Weights of a small transformer language model.
Architecture: LayerNorm before each block, rotary positions, no biases in attention or MLP, attention and MLP in parallel.
Training: 548M tokens, 8365 steps.
Each number is 500 + 50 x the weight over its row's rms, rounded and kept within 0 to 999. Layers, rows and columns count from 0. Numbers have three digits each. The size before them is the row's rms in percent of the matrix's.

# layer 4 attention query, 256x256, rms 0.0846, rows 64-91,192-219, columns 160-191
103:506486548589445487386444521513499426493440457546554456410527466570565548468401568473540451531461
104:517458562606470497494472403490534463377529504359500601473441542600501429448497485455563387518473
110:634469469414452493512436531491490574481475492511413532425506527479501476557520570353570406464517
100:549489490429467513385499562568487519490399474490495468581395485566465520457572520541522464522528
103:528496564554470416553571509422451541480447568502556531507457504581520544518460479568458504465428
104:431449560562518485513502559512552513540474523464545569562507469462511446501406497476533532496488
099:479469553463579438469469518440425493397504485544581576500458543578483512568443462510477469449529
101:467402528490437587536414456399480583508537596463481528573583476564501466519514579514470409414415
103:557463549434471475428490464504508398503535546531464504574495482419475485478624517504473532496538
109:518482510488414448517495429499475550464508491508442440462606387518446444511634572480477490442418
104:601486442515532472514435500461544450518561535630582604458451424459525514503572443468438536535540
096:542447495524506461558489477520459541528495553502457533636509583513436573535420545465495497474474
103:525444593562521470452444605509494467457404492499544528544498523510432533630506507458554474421506
105:578485577550447594489442497425418442558477507441497471520507461509478532554491544451525555586504
099:457515483541446467407437447590534546487504472560460440473509462444459575471578511492545521475607
094:466499581542459502543569424556419440408519584638492568484457513468411458439394530490474416447460
101:459466517392514492564441466664453532532544420471455492475534557564540476471595525564458454527469
101:537484490476403504576463491482481456531497533545545474592477471469445545513464508412402525417560
104:436498581513511488394532494446535619526516531536537487499570457471509520556448485476641490535469
098:487488530578527449435538469527588503469524447445535589550470489505407528524476400559571394572578
099:477464505553507510488491519540510475483427553449491461488403521469459576481496568475458574540583
102:485543576500597435452544517504525527476587524436559468363481487499500618502466540450484466534495
101:509506576527521455432456496428511497500508475508508574514483427461537528425515408504507483585545
109:554513476470485489533403437479493478475545595455550454528561548491544440477436557451469463471580
103:561469433449537379533544502561555506558566483515429537397446469430439450495546516540502493500485
107:513459472475525479527521521454604635467513496547473532453443515543490416484553519504525468600540
108:489458592448443556497535520517529540439486487588561551476510498542601483457511551486539545615457
109:493577494462465372560551487489500399530484434597436503507476529464513563560481446565569500548550
097:483499513426482465532524496542492512486495413528471574557469499487549632463541557497514451534545
100:522521399474523541492587583570509541522464518608508532547488456499519512471485556421471517579500
100:489517457504571442491447368579476450543451463461472525527613485516562518427523600506534536486569
099:504540418406409572537499482434467484437471477430438501521530412563510545502482532521367508580449
106:515534493408486551527464478407477477434425565529518542424572477483478502550618498448572527470458
095:439462526504446457435480541541542454482566492495496468418493506482448516457552535559464552558541
104:550439473393551563394460546557500477527496532564524463562536557544500501467470416542553494544540
103:430420447463506400513363444556452483370471475548584455491514423445540522500570424411433476523499
098:440557498563578424535441433480566507540616471494547510472468525458470568512450432496489502519487
094:412527360539444439454536445490483501385535489465487462512465508441537566559551495527529473497484
101:548510541568464583535589465524339558514466528423466482564478524485544508555460549509504572479481
098:378489436494463532476533472597539463445453519474539535506511518529563430466573524562421500641519
101:573540418542415483514547515509471420515535532484456604594503452437487409464501517458509479559433
096:513540534431432604482576538456531544495463582536467419551509447451621548417482466503582479442563
101:585468472558547613442444508487508524482485526449494584450574517453495548586588402508600488508393
107:430531556526506539470518565494529540391406548561502431505505464510595522437494510488535523581503
099:563403413587470372505407560518500505562557481547489421496487504476408397495440517457456411372479
096:557529493459424419569513514433515533535476469543433589498438402389557548560439496475460555521516
100:597568450555443522519492499502455569525573553587478447519414521529521553547504512477473441501508
100:413427558376540559442491484529558454530476533443496498548439467575590487537425436543521521497545
095:483498501574459473429579480368522536544570450467457477562493545461502565439542506476592476426447
105:438491409525477471448443451493537507435495480516533549509479588572496500530503413522403577454529
103:615524502470336507584536546514471403443381488495416500505506582419533496412417485486489460498474
109:466557410508499441410388542461465495485476465451434542519457494490550512611577525556480578528562
100:433596466475497465527504566614461474583493530536487518488600599391458550598436503575436581493531
098:471537554458536552536569440483488540554467595513552485523532485486482607527542489452535468532500
097:473487440577465422522503583560535486437507482465498522454488469526457419453438437521538436473484
094:534457457524452488554512537480433464431556530487468517549505511476548444525518514507478528490517
# layer 4 attention key, 128x256, rms 0.0895, rows 64-90, columns 160-191
105:517485557507476498511562459474498499410550609501537487561483448474505404462482503532479420562470
105:492561537443573485568601461475568492513540448409462518553599377584473542447585514554528498565573
107:489555521570478524431560463536480507623505513484492454434512466525524481537462447486553578534565
105:467589490568499445498626461547481518541606563513541559579450434535443527553476476435471498569492
110:488450514542571522448479472405497567557466422448440449463533567500470458523495484457518509517435
107:530490496454543466565499453448464515517455579511424442430504514457568656574484503551454531428492
100:459522482497605537501573473490468490563536514510552567542412527494468402456466462628402580510517
106:459533467510475580467549475575521573511473541460439483526474511431470478482487546570406477492536
101:381491509600521514608446482438431466538595483516516513466472413450423511493497488450411502455547
109:449516458529581510487437502440568479470432473484485571480493480566507471443453458517464548508452
106:562525589502563512464505552486529497486521507474550420461374453466496543442521480415515511450518
102:458423551512431561509394557505498452421526577540470552501480496459547532422534436599452592403531
110:485445634493508517596476505465545457520520471392485491528577436535502424474534446471509624473576
108:497546383396446500469453501563470430490440543515402485462564500612544447417512586509404398556418
102:466458450526419542591535527471556533513511484394452540643472541457503557501456549495410453458436
100:524510608523533484543562470447640526415555508575495434595598454616547520507513490478473525575481
105:522521533501511412464521460414550537542463504449466449483431519472465469457534421544579511461489
101:538492514568563493535586532532465569431455468511497507500552544491495534445596547527468549391527
108:594506482459514520540588571462558491502569509583437405539490599415587547496545482412593480498511
104:544524493463523584478526425513426499500460480556582455513491514447492511490494436401473510454488
105:537525598404468521532443548524484476478537486448519429534519533483481528518534534484524476419500
104:523538411605504488470477507445564519424544478527482505554554502420552561442500523512493527486511
101:573570481445604524483387500519504485543567503436531468554460451558517499462588485555403510495465
111:462586489445397565463547488496511557541551453513420521581497470506450529517434529536566566482575
104:477528492509479460486451430515551463483515468380469540524467534541446476557502521533564601566538
106:509552467592511575460539520406646484552543523537499456583554549549491566518449451508478423508394
102:460513486543581496469502460598424425474541487477450504519505460504475484484485506538434560558459